config = dict(
    n_layer=12,
    d_model=96,
    n_head=3,
    n_kv_head=3,
    head_dim=32,
    d_mlp=384,
    vocab_size=3883,
    activation='squared_relu',
    norm='layernorm',
    norm_place='pre',
    norm_eps=1e-05,
    positions='rope',
    rope_base=10000.0,
    rope_fraction=0.5,
    qk_norm=False,
    attn_scale=0.177,
    bias='none',
    tie_embeddings=False,
    parallel_block=False,
    init='uniform',
    init_std_qkv=0.0629,
    init_std_o=0.0128,
    init_std_up=0.0629,
    init_std_down=0.0128,
    optimizer='adam_atan2',
    lr=0.00213,
    beta1=0.9,
    beta2=0.95,
    weight_decay=0.2,
    lr_head=0.00773,
    grad_clip=1.0,
    warmup_steps=340,
    schedule='wsd',
    decay_fraction=1.0,
    decay_shape='linear',
    final_lr_fraction=0.1,
    batch_tokens=16384,
    seq_len=512,
    doc_mask=True,
    train_tokens=81780000,
    steps=4992,
    dataset='wikipedia_en',
)
Each number is 200 + 30 x the weight over its row's rms, rounded and kept within 0 to 999. Layers, rows and columns count from 0. The size before them is the row's rms in percent of the matrix's.

# layer 5 attention key, 96x96, rms 0.0876, rows 35-51, columns 0-95
099,221,198,215,213,213,152,220,191,222,176,165,218,205,202,217,210,161,186,235,224,158,209,245,181,216,201,157,87,173,209,199,148,196,243,195,194,225,155,202,259,178,205,182,147,194,159,186,223,191,229,208,182,186,240,238,234,251,175,209,186,147,203,209,179,179,214,233,180,209,199,193,227,192,190,196,174,221,158,252,200,209,172,203,184,150,171,179,163,285,218,184,168,231,241,191,212
095,246,203,218,209,181,163,220,172,208,194,204,259,214,189,210,231,186,214,244,174,193,210,208,173,209,204,150,148,255,258,159,157,209,218,142,178,196,137,182,217,155,218,206,171,186,151,191,162,187,230,205,202,202,211,195,208,195,164,196,165,168,229,198,238,199,174,253,189,250,187,168,215,234,118,191,169,220,155,233,200,182,185,196,191,145,183,182,177,224,158,248,177,171,242,171,185
088,217,168,224,181,190,187,215,242,212,186,181,230,215,203,198,176,196,137,246,202,165,186,220,192,206,197,170,150,112,240,201,171,192,210,189,207,212,145,205,257,146,193,229,206,216,163,155,223,189,218,217,229,168,200,268,225,282,195,205,161,201,202,166,205,251,164,190,170,208,245,177,204,229,147,177,191,208,160,228,172,211,185,223,189,162,233,165,195,228,216,221,165,211,250,183,215
139,246,211,229,194,176,197,219,188,234,168,207,261,203,182,230,223,167,180,255,174,183,187,240,182,202,229,170,153,194,279,181,160,211,214,190,142,214,167,213,237,136,221,208,153,212,171,179,183,183,230,178,183,171,220,223,222,232,176,176,157,167,219,201,239,223,146,217,200,215,202,200,205,234,137,240,148,192,135,223,206,187,194,216,209,171,181,191,174,246,165,238,187,226,240,189,207
101,218,188,237,175,190,167,242,211,214,204,196,235,230,203,231,229,175,204,233,191,212,212,151,170,217,174,198,179,148,269,191,166,227,216,179,172,236,174,219,225,124,239,184,167,222,186,168,170,175,258,173,214,154,154,232,182,213,155,187,170,207,197,149,240,227,180,198,206,214,256,244,212,229,187,208,170,193,176,233,190,225,221,210,191,218,233,192,187,209,188,253,211,189,272,183,269
123,221,210,247,170,214,189,245,187,269,176,221,242,225,165,248,215,189,142,229,218,221,213,163,193,245,209,153,195,182,241,175,187,195,236,214,194,170,185,180,246,163,237,202,183,231,154,162,181,180,224,194,212,202,121,244,194,187,167,193,175,205,242,184,231,235,163,200,188,238,265,189,233,221,171,219,222,195,162,223,181,199,176,211,186,211,241,181,173,156,181,221,177,209,263,159,184
146,172,214,173,251,203,183,178,191,188,219,156,164,206,201,190,210,234,248,155,211,166,174,212,223,178,193,241,216,222,147,193,212,190,184,208,225,188,199,221,188,239,141,164,207,162,232,235,260,217,161,220,185,241,228,193,231,195,222,218,231,210,174,183,168,162,266,204,226,158,151,198,215,173,241,172,195,241,255,205,204,192,210,139,201,172,167,245,223,239,228,157,203,193,138,252,208
083,167,203,205,181,198,210,227,201,131,224,188,177,177,229,183,178,239,248,173,229,212,200,254,192,200,218,230,253,220,134,249,194,150,177,174,187,222,195,187,187,230,208,162,201,164,201,207,198,208,209,188,157,200,270,133,211,196,197,187,244,186,182,196,130,177,249,206,234,200,159,147,178,166,194,181,195,230,233,198,200,194,174,125,245,197,156,208,202,183,221,222,198,223,145,210,177
136,235,217,261,184,190,219,253,188,220,164,204,271,207,191,286,182,198,183,239,230,212,204,181,184,241,203,156,224,188,228,234,171,165,167,173,229,192,191,150,221,206,207,170,197,192,164,193,156,197,199,164,186,152,171,192,172,173,177,205,200,193,220,224,191,212,188,190,187,240,266,174,187,227,153,211,188,191,172,208,188,225,152,197,182,201,221,181,197,144,191,248,187,213,283,162,143
081,201,148,265,232,206,164,184,179,185,177,161,171,190,280,159,203,165,160,193,174,218,164,240,183,182,234,151,185,287,217,197,195,161,164,201,213,153,181,185,212,239,182,202,188,171,222,222,215,187,214,211,191,230,186,182,238,254,232,209,187,153,170,219,170,166,182,240,207,253,175,181,244,173,173,202,195,227,198,181,250,208,212,182,162,151,166,206,251,204,218,195,168,194,192,196,179
092,187,187,153,183,196,188,231,236,235,216,254,218,199,154,207,238,169,179,226,253,164,148,174,167,193,156,174,209,129,231,180,192,196,175,180,170,211,186,174,197,164,191,240,249,221,192,164,151,212,165,195,208,230,175,271,186,258,215,217,148,198,209,201,232,253,172,185,217,171,181,246,175,241,230,248,209,183,195,206,222,175,237,252,192,224,233,229,185,186,239,209,185,199,201,215,174
076,189,204,220,196,183,227,243,244,189,196,200,212,215,177,183,233,199,187,196,192,191,228,162,165,202,200,198,201,141,202,193,189,220,192,191,175,210,229,223,260,112,213,228,223,236,175,223,197,243,172,249,268,155,180,249,210,203,191,180,192,260,197,197,202,257,162,157,168,185,248,142,203,221,182,205,166,183,239,187,169,203,189,190,178,273,236,218,224,121,204,204,211,221,221,203,219
078,236,152,256,184,174,217,187,153,167,173,242,207,203,198,170,192,202,261,176,204,223,166,228,218,163,217,192,228,231,216,267,246,193,219,231,215,164,162,149,193,224,135,159,184,162,272,154,206,183,186,206,201,223,188,188,209,192,214,227,234,148,170,181,215,187,187,194,201,184,219,202,243,233,222,201,166,207,166,235,199,226,170,180,208,128,182,168,167,181,236,164,235,191,184,236,185
088,206,211,200,204,217,259,160,195,209,192,208,232,220,202,192,162,186,261,208,152,229,180,163,194,233,224,178,204,189,229,162,192,290,213,198,163,170,172,178,257,160,222,191,152,172,193,185,265,180,235,160,155,168,244,183,187,216,161,215,158,161,238,207,216,199,221,204,240,196,258,214,164,170,215,181,189,198,182,199,215,173,161,215,187,196,229,180,189,282,176,216,199,232,239,180,188
086,234,185,191,213,208,148,156,210,200,176,209,214,270,189,168,182,166,181,191,177,208,171,190,163,210,213,167,143,206,253,154,198,292,241,223,191,203,155,227,230,136,252,188,158,189,188,180,209,183,255,208,244,178,174,188,251,210,197,185,170,174,244,188,243,212,233,208,224,213,227,189,176,226,208,184,150,246,187,201,223,205,213,206,152,150,229,218,204,205,238,217,175,179,223,182,186
091,208,184,200,189,204,240,174,189,193,218,251,179,184,184,177,228,130,287,232,151,225,202,165,218,226,194,215,192,208,257,188,185,254,195,193,202,186,207,272,210,195,238,228,182,156,184,164,205,154,256,211,202,224,158,156,209,155,215,241,165,247,234,195,147,181,182,179,215,195,225,209,195,185,157,244,209,167,244,204,205,188,228,196,185,181,209,179,222,186,151,173,252,203,181,173,229
090,267,226,187,77,209,228,207,192,173,214,238,186,213,234,176,229,197,228,210,181,214,227,210,192,190,161,207,198,177,193,178,188,221,131,194,190,183,250,147,202,233,229,153,172,213,187,181,210,184,202,202,180,181,219,186,194,270,210,208,216,181,179,176,196,174,203,171,199,141,215,230,165,207,252,240,180,228,168,195,160,190,190,228,219,207,230,133,206,183,199,213,211,236,263,175,220
# layer 5 attention query, 96x96, rms 0.0849, rows 36-52, columns 0-95
065,162,133,227,172,230,189,186,244,195,205,175,246,189,197,138,228,193,171,186,202,196,163,164,208,230,197,225,240,164,185,234,201,111,196,221,199,206,230,251,214,205,218,162,279,286,182,236,188,230,206,186,212,209,171,245,226,198,196,187,244,198,186,192,192,187,172,214,217,206,203,227,248,213,148,163,249,223,224,172,190,187,203,179,205,201,246,222,216,145,185,165,191,187,197,181,180
114,179,224,238,175,240,199,213,169,200,144,152,242,167,173,220,192,245,177,202,222,177,180,235,216,248,215,155,234,233,169,269,180,184,184,184,187,196,173,198,230,279,184,200,210,194,159,176,227,218,183,135,169,221,160,170,191,191,223,222,242,209,166,188,178,268,207,172,179,219,235,192,223,132,231,180,209,181,189,192,209,164,188,182,212,141,155,192,177,185,211,189,172,199,224,166,166
083,176,188,205,171,211,207,231,205,224,142,209,236,190,182,203,185,206,208,164,210,154,218,184,194,221,221,192,244,292,205,227,275,175,246,207,159,126,202,171,198,253,197,197,184,199,178,170,202,185,139,180,210,229,163,157,218,190,220,174,236,205,179,180,157,200,234,224,202,196,238,223,211,182,242,201,188,200,225,175,248,167,190,144,214,184,152,202,168,191,246,221,185,168,161,183,148
138,208,218,239,162,206,241,228,209,256,193,169,208,200,165,221,162,224,190,202,237,233,195,191,210,240,237,197,247,241,177,229,197,138,200,222,197,163,192,163,200,277,179,217,190,214,201,170,208,199,169,177,172,189,113,195,166,157,209,188,236,200,200,154,163,234,217,181,162,239,237,212,263,177,226,197,213,186,188,184,245,163,168,169,198,164,215,215,189,173,190,184,126,178,196,200,155
147,188,198,243,193,230,206,221,207,236,174,169,235,203,166,231,169,239,188,198,251,177,190,191,223,259,255,174,256,273,191,214,220,141,191,216,209,143,200,166,210,275,180,199,175,212,186,183,193,219,191,171,182,205,129,186,190,189,194,203,255,193,173,198,178,212,197,223,164,249,228,204,223,171,242,189,212,171,189,191,238,164,167,140,227,172,172,192,188,146,178,196,165,187,235,172,175
090,151,177,195,223,228,233,221,206,163,207,161,177,175,208,222,198,210,185,199,221,218,212,232,228,199,144,190,188,145,235,232,177,269,218,181,193,232,203,257,237,171,220,182,223,211,181,229,213,214,202,184,222,199,227,219,236,232,262,212,176,189,146,252,212,240,170,172,187,188,166,181,163,147,146,194,171,142,138,201,178,193,224,260,234,211,175,193,169,237,207,172,171,227,234,175,225
106,207,201,171,247,151,182,208,197,168,229,208,184,205,164,172,269,184,188,208,150,210,179,246,185,162,153,196,167,148,266,218,216,254,192,204,219,226,182,228,201,149,282,207,200,205,197,196,195,199,229,230,219,202,254,252,251,244,196,215,155,204,213,147,244,182,179,220,214,204,167,234,158,194,178,169,196,198,212,200,197,170,202,242,201,196,196,192,215,265,187,205,227,230,172,197,251
072,243,240,233,222,201,234,229,212,221,235,174,197,259,190,150,208,190,181,213,208,183,189,219,147,208,214,240,251,165,271,186,207,231,219,166,178,165,161,208,202,173,236,230,198,241,164,168,209,220,232,187,239,207,195,184,193,251,187,143,169,229,225,135,196,219,188,237,216,192,208,213,204,222,243,165,215,249,244,182,249,208,184,254,212,168,219,190,198,211,131,206,236,171,194,169,178
089,170,205,202,219,210,189,205,185,216,246,157,199,213,228,205,182,225,210,172,201,155,189,185,181,268,186,192,197,183,196,231,190,228,189,142,213,204,114,244,189,189,190,162,210,137,263,195,208,176,230,169,160,213,245,158,245,187,222,207,191,241,174,204,218,232,237,235,199,214,208,209,243,155,184,188,192,130,244,220,165,240,183,191,202,178,192,228,196,242,263,233,226,249,213,230,211
095,220,228,228,212,257,168,214,176,217,179,268,205,235,225,250,175,135,191,215,175,193,238,216,201,177,177,224,186,244,171,182,226,202,200,147,232,220,282,204,164,198,191,189,203,170,140,165,135,235,198,179,214,259,191,219,161,174,183,166,213,207,227,196,222,140,209,190,200,224,211,144,193,228,179,220,206,262,202,208,176,243,200,183,217,175,189,198,225,182,145,226,204,195,218,202,168
081,269,202,202,164,155,184,199,228,259,206,194,190,242,148,225,234,215,221,224,183,171,194,179,177,212,208,217,252,185,217,169,199,135,145,227,230,234,247,181,169,165,233,226,178,180,161,133,198,237,250,214,181,205,153,236,161,176,170,200,233,181,227,167,164,185,191,245,176,183,197,155,223,193,237,191,229,237,209,187,232,236,217,218,213,183,230,201,197,238,185,259,186,184,212,208,178
082,162,158,190,228,223,249,208,195,157,203,202,227,228,177,185,191,228,173,178,168,169,207,180,234,201,199,143,187,218,206,181,208,268,246,192,139,196,206,236,221,234,218,245,186,161,212,220,198,192,173,183,177,225,234,221,217,219,239,243,177,145,204,194,253,216,236,121,229,191,216,232,201,251,179,177,162,190,183,198,249,182,171,179,175,225,163,211,194,207,233,167,220,258,199,133,212
090,196,263,166,176,193,269,165,202,231,204,181,168,205,162,218,170,195,274,208,192,200,204,203,189,193,200,219,181,232,206,250,209,197,208,246,142,211,209,204,198,243,106,181,222,263,221,200,210,223,177,171,156,188,161,159,239,173,250,173,206,198,194,143,242,226,232,178,193,209,158,245,215,189,246,208,215,224,175,184,203,189,144,215,223,150,175,215,196,215,194,197,224,174,183,181,211
085,242,252,232,206,162,262,193,201,240,229,184,177,199,224,186,184,221,241,191,214,164,257,175,190,212,215,270,199,247,189,230,169,233,176,208,197,176,181,179,123,267,169,215,223,151,218,195,184,189,201,197,142,197,140,168,223,150,242,172,208,220,173,140,210,205,172,197,202,196,218,172,199,198,245,209,188,195,212,199,165,234,196,159,233,188,172,212,194,222,202,241,227,189,170,235,162
096,239,194,192,156,165,171,158,194,263,238,178,176,223,194,185,205,239,206,164,193,136,176,223,169,200,198,189,193,240,222,202,250,134,216,247,192,184,172,171,160,216,212,221,224,216,214,200,217,142,240,213,205,189,242,189,185,150,174,164,221,175,246,161,250,185,224,209,190,180,202,233,254,208,242,220,254,184,166,138,231,141,185,207,210,216,208,197,171,206,176,172,228,189,194,193,246
093,151,266,196,210,166,193,162,204,234,228,215,201,209,136,184,186,160,218,217,141,214,193,183,191,230,242,215,226,229,203,200,216,189,184,201,167,138,150,199,148,197,175,169,198,223,194,283,163,276,171,173,245,226,181,194,198,191,208,209,194,202,182,194,197,232,223,187,205,225,179,250,215,216,136,213,219,192,221,130,210,204,208,179,183,225,190,272,213,195,170,163,176,164,196,182,207
093,154,170,219,249,226,208,229,180,159,177,197,220,174,229,180,205,217,171,216,223,206,198,224,183,234,162,166,180,128,199,241,220,237,220,200,218,171,120,231,256,145,255,186,223,195,198,272,190,216,186,204,219,173,237,156,227,213,213,193,197,188,207,205,196,232,195,188,191,209,205,270,172,195,141,224,179,141,216,177,209,200,155,161,244,244,208,213,170,220,214,225,196,242,184,211,185